config.toml
num_hidden_layers = 20
hidden_size = 320
num_attention_heads = 15
num_key_value_heads = 1
head_dim = 32
intermediate_size = 1280
vocab_size = 2283
hidden_act = "gelu"
norm = "layernorm"
norm_place = "pre"
norm_eps = 1e-06
positions = "rope"
rope_theta = 10000.0
rope_fraction = 1.0
qk_norm = false
attn_scale = 0.177
bias = "none"
tie_word_embeddings = true
parallel_block = true
init = "normal"
init_std_qkv = 0.0295
init_std_o = 0.0
init_std_up = 0.0295
init_std_down = 0.0
optimizer = "muon_variant"
learning_rate = 0.00809
beta1 = 0.93
weight_decay = 0.01
lr_head = 0.00946
max_grad_norm = 0.5
warmup_steps = 200
schedule = "cos"
final_lr_fraction = 0.03
batch_tokens = 131072
max_seq_len = 256
doc_mask = true
train_tokens = 1199000000
max_steps = 9148
dataset = "wikipedia_en"
Each number is 128 + 32 x the weight over its row's rms, rounded and kept within 0 to 255. Layers, rows and columns count from 0. Numbers have three digits each. The size before them is the row's rms in percent of the matrix's.

# layer 5 MLP down (transposed), 1280x320, rms 0.0584, rows 357-397, columns 0-79
102:142096112114205106115110126140106177138117194091150116158126176100135105121134147128116124163151162142139157083064115151089105119125109207149082150134109168051188163074142127183141129128129152121141107147114148122101127091166060102207112082
110:140089134089152139137109189134127107096155000137142098133128104141127132192054108170162133097062174144138127175126179116118165118126163127152110150122103106136149127112143137109157092082126151134125104103165117118113085122137090131166088100
096:140069066115102100042178111070129148126164202153143080223070134179172173122128198121139175094119152120113103152122149171115166121125183119179122110113097110203153156094207118090144102155167142135164166122131116115111149155134122103170113098
098:142116145120135122164110123117139068112129062123102179126120128183092093142125153137130161122137117133100146146123088076145147059090123068125153177114107120151140198111123139076158094131115160182154154114124103161129112124121045146138187133
102:174167182126156155123135090224145173118190233141103140100135114156139134108092171098106132143145142125164176087137186196122122086145108105133119145150106141112061111121103143120156129109135162099102093100086127072161207144096112146116089122
105:142058126096105121164144118117155175097157013128135084195197110134153148102073132084125148183088174152136166126168108155081167102191154105141133124152148194074179167111110168071127114174112107123130101132142106108172154115105134139141119087
095:129103099101095158153112096163172118123119134142057082154133105113115156079145066134117068140121193133181150121154173114109124158104106090136089135095132103136094101111155156118117187102118146122073129104126078136096137099148131090164116093
098:109120087154132067128140096107184153136134174132183153109132093154094123137102129161125091150152099118103101112102143117139115150152141171129110097176108092117095138121139071149096199193162119102171083143110122108222135128171095077157093100
094:104129102118127135172037101127151125152116206131058143125114111132165094106121166114099122153141083116158110087158135144082129205131076117177140151138060196139147084143080120110166195078086142148125159140148120077142079072098156126144156157
100:148157127138101126090059080114146125142199153135126153109133131135110158148146113149144135171087135055146069174124161201177139110149141144140102155126121143178220112090093072130161077114138128112126146155144106110068150192076149163153156154
105:130136081158117115154077100117127126164106020088129140162145118162136128134106131099126163127186199143107144156131089079110108081118120193154092152115100120156119161109123132087118155203074192126155105139064118088130149138131129142122135132
097:121134147166163147143127095179150131078137053105134119161170180152134154155119145090102161081139083098157120167111108155128182132121153078101134071085171129106099217126126126154174182113149139133197126112138114107067081113141128102202123117
102:122136145131088151104177128128138147070118170129103136132146156137120110192153131177141156116152181200129105152131123114127145194154070162088111099170191110123106188137092112171109186120139116159102072138124099111121091111124173088201135105
091:130132112140085151160151106146151137122146189164123101132147126092144131175100145064100128119095100130135152172094148120149145135158092112138147137187100106139111079133076122100100164056090106110163109128120140103132146171087167098116104160
100:089145135147188056065137136160134163158155191132159165090088164170181108140132199099098117082147114175120119167156113125127066138153152136136144145153132164110136126106187086087152136097107133161106114116173121176083144123061185056096138088
109:106129181190209115172200083151081126118140051127173132091088128091154163193139116081130147077119127127115092156127128167098069093128105163121121157147172089120158113119180183117196131130129098112124115146143102108096150109113180115112112129
095:168099097110169159116097117129127138161092116069092106139100143123208123128108083137157108110080092128149099099115126125129121099148180117109192091120160106142153115131185121100165164104132131160214148153069138177177117160094165160192106138
101:113146156112134124166196133099139199111105117111153150111149157132145146120141148125178143089087206133095159131150100098168098104108093097117171093099131156134090100133134151103112099100095120133101120082087069135197094135079194145150079144
102:111090125145123143172170151113148116073137023075111172128153129135132122127130086154156111108072134077121127088099093103164095096118125115155183084158116126144148094095117142096141086109123194042118106109143147129125134128078123169085118089
101:131162132162174128163110147122172154101169155136146154127168079161081166184069145156204174145150101170168119116130127140147081114138101125142158140204158101168139126107153119105125145141105136153127193092154119137126089102124050056094141144
104:090112152133113129140137184070084068118082166135064106159114120155071053105200131075090076099109149172154113123119100100131129095096094105107132141181145118105124117158149153118138091139175149142174128106133141183168101140171139094127146105
098:141197154106135092108148113161145218128106160094067099124206114176149132105183148126151198137139105024107155109113095144130189111139166092074150131163111102154183118178098115123150147142146120128110123100143092157130169163138131061116177102
103:133148098142087180138147113149189097173150044122116137130132126099160133128136107096157131097151116097076101156119126153098125119141118057116084127072099179168170127103089126211133130184141108135121140185094104174132107221148180144103048122
100:115201158078165170090121185071162078152172082131117148120097071136141130211141155123087032144058167125109124137140099082075137149184110122110119172155136115142115120155161177082172109091163084123151174151141182122094193126164171149135164095
104:193136156137177140123144153099138128149110029049125115091080119079158130092123180079137147140081080163164091130146127077100096111135095134143155209116128118156147119152118164121157109106151103116110100117196148137074101121164163098184141170
103:140126091145090157135135129162123154102101138150123208157156142178068111188125178122101161153098087049121151070139134058109090148117097144195151107128085169093145148136121167122156082172050102124098122170113090123189158198153139184186135171
101:148151091128181124075108120176107128117222054133118111124099133154112134134193150112137125144063160148108080127166132155133175187117083111161170113098072143086114133151133124151145159187121098099169137120074110103107128151154183152180154116
103:129142090115145136105122136110102153163138214148131129106090089174196169152188154087071135110114134101104111137116150106096116104129119121140143137092149049086114180179088134104096124148137092056116149168132194119093113149210075119096159080
102:177101081128120148142177088164183197116134020096091118122099134073134093067134147114145132109131136108130157106159114181100130113106133143180171127089179095127140189113093072107101097143136129145121180207108126102118150145104134128185124150
097:124149158120133171128164100167072161094114139113098196143157131126104104097105136115145154095122135143177159102116098185092103117102119175105153089096130142175136120135109091125123071188191142155183147101200187126141141103154088083067142122
096:159063203076137166142190122157095162138107096124153087124091183212092163115109139072086213176097118188136165133102109105118105103105156086139148161116148114072144153109167073139113137095142129136118155205079103145176141150081154137143134159
099:109082105113147100115086140159119152116132152152146196129124077173155095143120126152069125155095138085131123115134113094174122149154099132117212075113086128089126099094174122128183129108112181079172153102175160172144196100156142173127059155
102:190134139126125156114119189177158165139122117159100173152150091171113112104134155083106104112116096168113151120157194167113100137144181141125139107162097123132120141134136157129165134140151114107185112077078150166154133179123142090131095080
111:065130174133177169174116146141148133168107000122136120181089109111080112162161144114108166176113140115170147145222110180133200127137113151195105160112165137090119096190141140117153126142132154098165103168126143099144172191108111132181155094
097:110121102124160152110185134109143146123150180158067152150137171072098145154134118105143195139087091133109129144093093166178167156126113182111148139104141123173116074151130118121093145160158183156129121117096170148161132113123084126102083124
103:141132101158178180124116133153076149151157212078165093119113116135144135140153122090099100135121138150176064145082122134129165137133101099160182066125135144047127199125123126110138057156125095128147119130104139099052186133140147105129105132
111:173148157174156164160196072158118180097164047120133176106143139181136117127165136066128126153069100129083121136095144130093126114088114131124114166123149093120091124120124184057087130155061084105095130123150137115105085094131163128140104089
105:170139100107100118104122133076120042159119047134194151160184120172162101123142093141163132160159093121163099113115137122142065079131148191067168132122109121129160111078120154101156139127097149151097103093116143084146134078080105125175073093
103:115068125148142132180102101186123154103121192116129126167110141174146143146144209127115147111076172163136136114103108075093121156142174132127110048096152151164108128165111085161089137122171117135100158143071186149182157042077085141141206143
095:092171158144146138138102090190074145080144191100137195105144131131164103142101136134169103147136092113161113149154106128162092103089091115110181143159148197128152121082131135142141138129134115110146172101118154199096107131155121123137113139
100:200113114172112071061111157099133165083082136154099128060058156075132102104146162111134147156093138116074127074075139160136160109130170103126147106105145104089114208096161100109091138075167085077121160089160151167072124140144182124107154137
# layer 5 MLP up, 1280x320, rms 0.125, rows 358-397, columns 0-79
108:117156063119176117115128099103154119169176110129105189143142143164153127161125147175110135124138076146109147086118170076060143143127096138144161116163112129192127124113131098081110041125130133115103147112073173116120092118127131152071119128
103:105148100170153112124166144180089113086094054116060122157176131139124106089128171111143096065147146118137145168141084097132125158208164139129109136081151101216128120129119153121110167084122181111130132222125127138112136102125141111128113103
096:130128104158145107063155088130094135166148048098162138110081099113149171094139099111150143146142141129117121159165191175130068182131148123113133111096121169159131092151133111139085115105099072113108137148145157120143134124128157134166101128
097:083130092069126162187118132051094130181147096122130148121118155139137127170154143125176129128134102104150096100182133110174125171095095163148136127115112143156123117151178087176148078131099122137152085133135129133181134167134096167131131171
103:130091096130159163113111050177106191189140178210120140125112052168122158118100155146126144116104124108143211107137131165106193159147117131076191127124131123112129230145078100150105110091087117144098123114105157076147120112108155131102120188
103:126098160120166091139121151135121166141118185104132162132126158099147133144090116118102142105185033142129133159130119134152146087122116133101168115148174171099180184151092136120144078160182163118079115103113081118142135128108099134088102173
096:086190136133092152113189160064081105124169061139173079131164109117102116163135130170099101147124112086149130114148120111116142078190139140140126089173155098159074114185128135148077131158135159156088125187104115094108077158134093168118162124
094:093124162117147151106190147133181127097157000086149099082102157120113165116102134186115176141107226139087157169134136143170155108162213167122129067110142130126130114141146148149170106091095091124095129114117147168116209132116076142151152163
100:154127152093109146172101107101163116195115086167165126130162195129180083068143104151127175121134113131123207088064170088152148169117139113162126116128100152128130073094094160108105096091109169169131118173147092106125085153137117151124144142
104:169119111146104104125088143114177087112132093080123137121122126121139123058179137138171134145151125114179142118079118134137206181143128108088147107160116136143103078125160181181138108099154098089145172139102140149115120133113155065126162096
099:138110144144137126116144125126092107163067096121098134203137052151092162095105117164153139192159125116143124174140120171101095080181115121070193131110108169139089155133150128114120123087160081156115184121096103155142106052091056151205182126
100:157111139175156116142049093082094141120149092119135136104141121096122173067140110058125170170151030111111115092098141127170091094138101101115141082142109115176148147124125159124163113123124068068150157031176097186107163200129126092154116157
095:123094132140132158071122114117089124190075144141113095099131112114141090110092126108180163196158165136104110131164113124151118065091099111121131148090146113073127117104138138125094142115142050119102166154231143144187103066103100194083110137
101:139081137220103096138101169116112065100122086171141133109112134118119039154069141122178080096200158080056182108158175126105184156177128174068127140118127076110188150153104136169088123110120175189123152110150092113063169120159104115138113131
104:094164180108140113083106159188184092101102122146078180108152102144155115116146211084138144151148095108112145131123109113180098170120193107096069165175173109131137151109083103130124125098135084138161129142112154139154141123049130134143139179
100:145144104090102100124204134095127144129067114178163168170139176154136151114166171143149096135175154082143094109119152171135167153089132130153059162097068136101091108166134121099101147153113105114152176122095177128117097143122151168067141161
108:077142100158134103141093150105073017123136067119177128163147035131179099178099138110100147145144129120153149101157189151176123127108151126146177135164093086122153146111094096163105158167114135122130132090115119061155122142111119129168111119
101:114150126074147115121091138182159127120149149130136101174089091098182179127153096116102155124182139084075111172132089161171166077129094112087145175129117188145121155136155086134055145081108093074160167056105132128098138105139074174084135099
107:109010135145127167121150129048113141113085087148059115141091117169188139138144121175117141149181102075134148151157068095125111132217106110106133170167157106122180134090076121091099129162126099209158130085124122144121164105101143138141114123
101:148171159141142108131055141143162155060125107116158128167163063114140074111117155139122177164131096123099172101122153104081141076133138108114115121085143130155198151134110109164116202072099089147144160087110128168125158108112040104119087126
102:132107173132146113146125118077079137151120091088162140129093124188119105107176115158096058165175137132153114140110190084140119136160081099133104163058094144114128130143167108160122144146147123074067148157119102127112123014103112139096160154
099:131148130107095133071145100140146129127106103168108140115164112150132106208130120175194121106159151074208124096106156065147137151122174153085126136108133146143126107108149047101186126093126137123146124125160168104152072078083080109141145121
102:078104159156133093123102114130067177153074069098093133109135099134124189130124092087190111087194151175153117112166112167132184122075083141156092165125175173110134109105119139112088113097083119165128098122104129166097124111160150085179151131
095:122092088137139083132116204196124076123131090119128088095110163111111154167146112102189103160124119161120138102092154105139136135161096176133146018190113113147075075102132128118138182093124118145139109138137206129124105111099083156097081140
096:115078183173176096125165149128126080148132119104205122100117151087179160128078117166150129074126160167058192148089155172128082144133117115134142159148117073129207084134133101152089151151121169124085126082135140184139138088120122088138097141
093:092106085157064107146134096117074114107117132124108126135094046145069105094095120115108128113214091132139139207061118180199112132121134127114127134158141075101148157130077122152107141114141102122095113131113156168156118101150117152087131169
104:155099219169173120129116149138105111150080118138138130103136098130149161174142103130175098169147193111099146132100085120155150112147140086137116070152122122170116113213129184134125186187153144131144163168114080141109075133048129140121111123
098:139165106081158115127122134110091074121149130135106151139153181095144136221104120115132078064129150152054125144107206137137147079146179149104141142073119118160092083117105127100113097147089137149106126163117130155171070095125171161185179142
096:110100128100169114152125107151147106128119117175094109093120128164120108181169106181126135165179141082085116139133133123075103165109137128110119110151050125164144055088077130095046169095136136152104120137059115107154146167148099169163183145
099:175080154135152159095098138138096129109101173141173057101169212149122150103109134083139101059135098139105143137139165189149120105135159121167082058111065173124152097136145099167172111154146128145145130144086110104142110091173159157129090125
102:143076172112145156185062166100074161164174143148084118150159112129082081183182063113127096129120180146096137141154137129095110140096149134140122131111129048091141080132090147132060129146153163141157135138099082193107160116153124118115071148
103:111133157094064086158087118139131140106138106100126102171114119108090081098157091198187112146120177063164150092138130179101088099147109161116155129112081125120120121153132158122084139132115213100112108132108089101183111129079151117134046140
098:149104213098119101116098152169098151072072148156087153110180134120138139152033154120144162085111160087121161109100119113158094148139119141048127061169121088089188195069131128113112152141155142103119022058112133127135128115113153127123118150
094:117179113171120105145129129135094147165047067120115108143141110150122135146149142136074105118111124163130146173150089097113148173122155127114192110145143135154127192122097085104213072112111103140105120141098160107188150178156151128135203100
097:145132106099116112129137095148128141111097158164112104169107091177058176130127148171113153112155122138070163134194081125139056144118170135147079166171107106130075099123061098112125184099156129097124141113156095174170125164140091118149145112
103:151092126115147117103146115180042147149129149053099163159120146144154089154170140107137134197102153151135146125106130117150127121114137082169163161119073111188131125097080150142077146086143149149096086134156130102160104097072154109134083085
100:101110139120159139148147149148144153083094090142114165084126109097134162126121120128132190125121093127072141121081145100121149190202112111162119130149176093148106111175125119161103092128182167139149156191117106117147147137115122160093148173
096:124140091081153102206143130133087173094116060134133087135110162132180118119093082123158096107131142124174141125182109162172125105165177158155139068106114157136111076158117081127178174098071156157155125135132188163136110161091164111108110041
105:136119146143107176145165085129120150122137076104131137112118200117119133104107077159157084144130118129133131128174131127146130123195142148168131158142117098154166129118083124120159083118152133115093088093106171151149172093099115172126086085
100:119140088124173168196099112063155190183145113129111057098151104094130130139120066124113110081173154138170117174067123093131155123142105149148079141176072133109163098162124158133145080122191151114130130118097107131169076082170112111146153060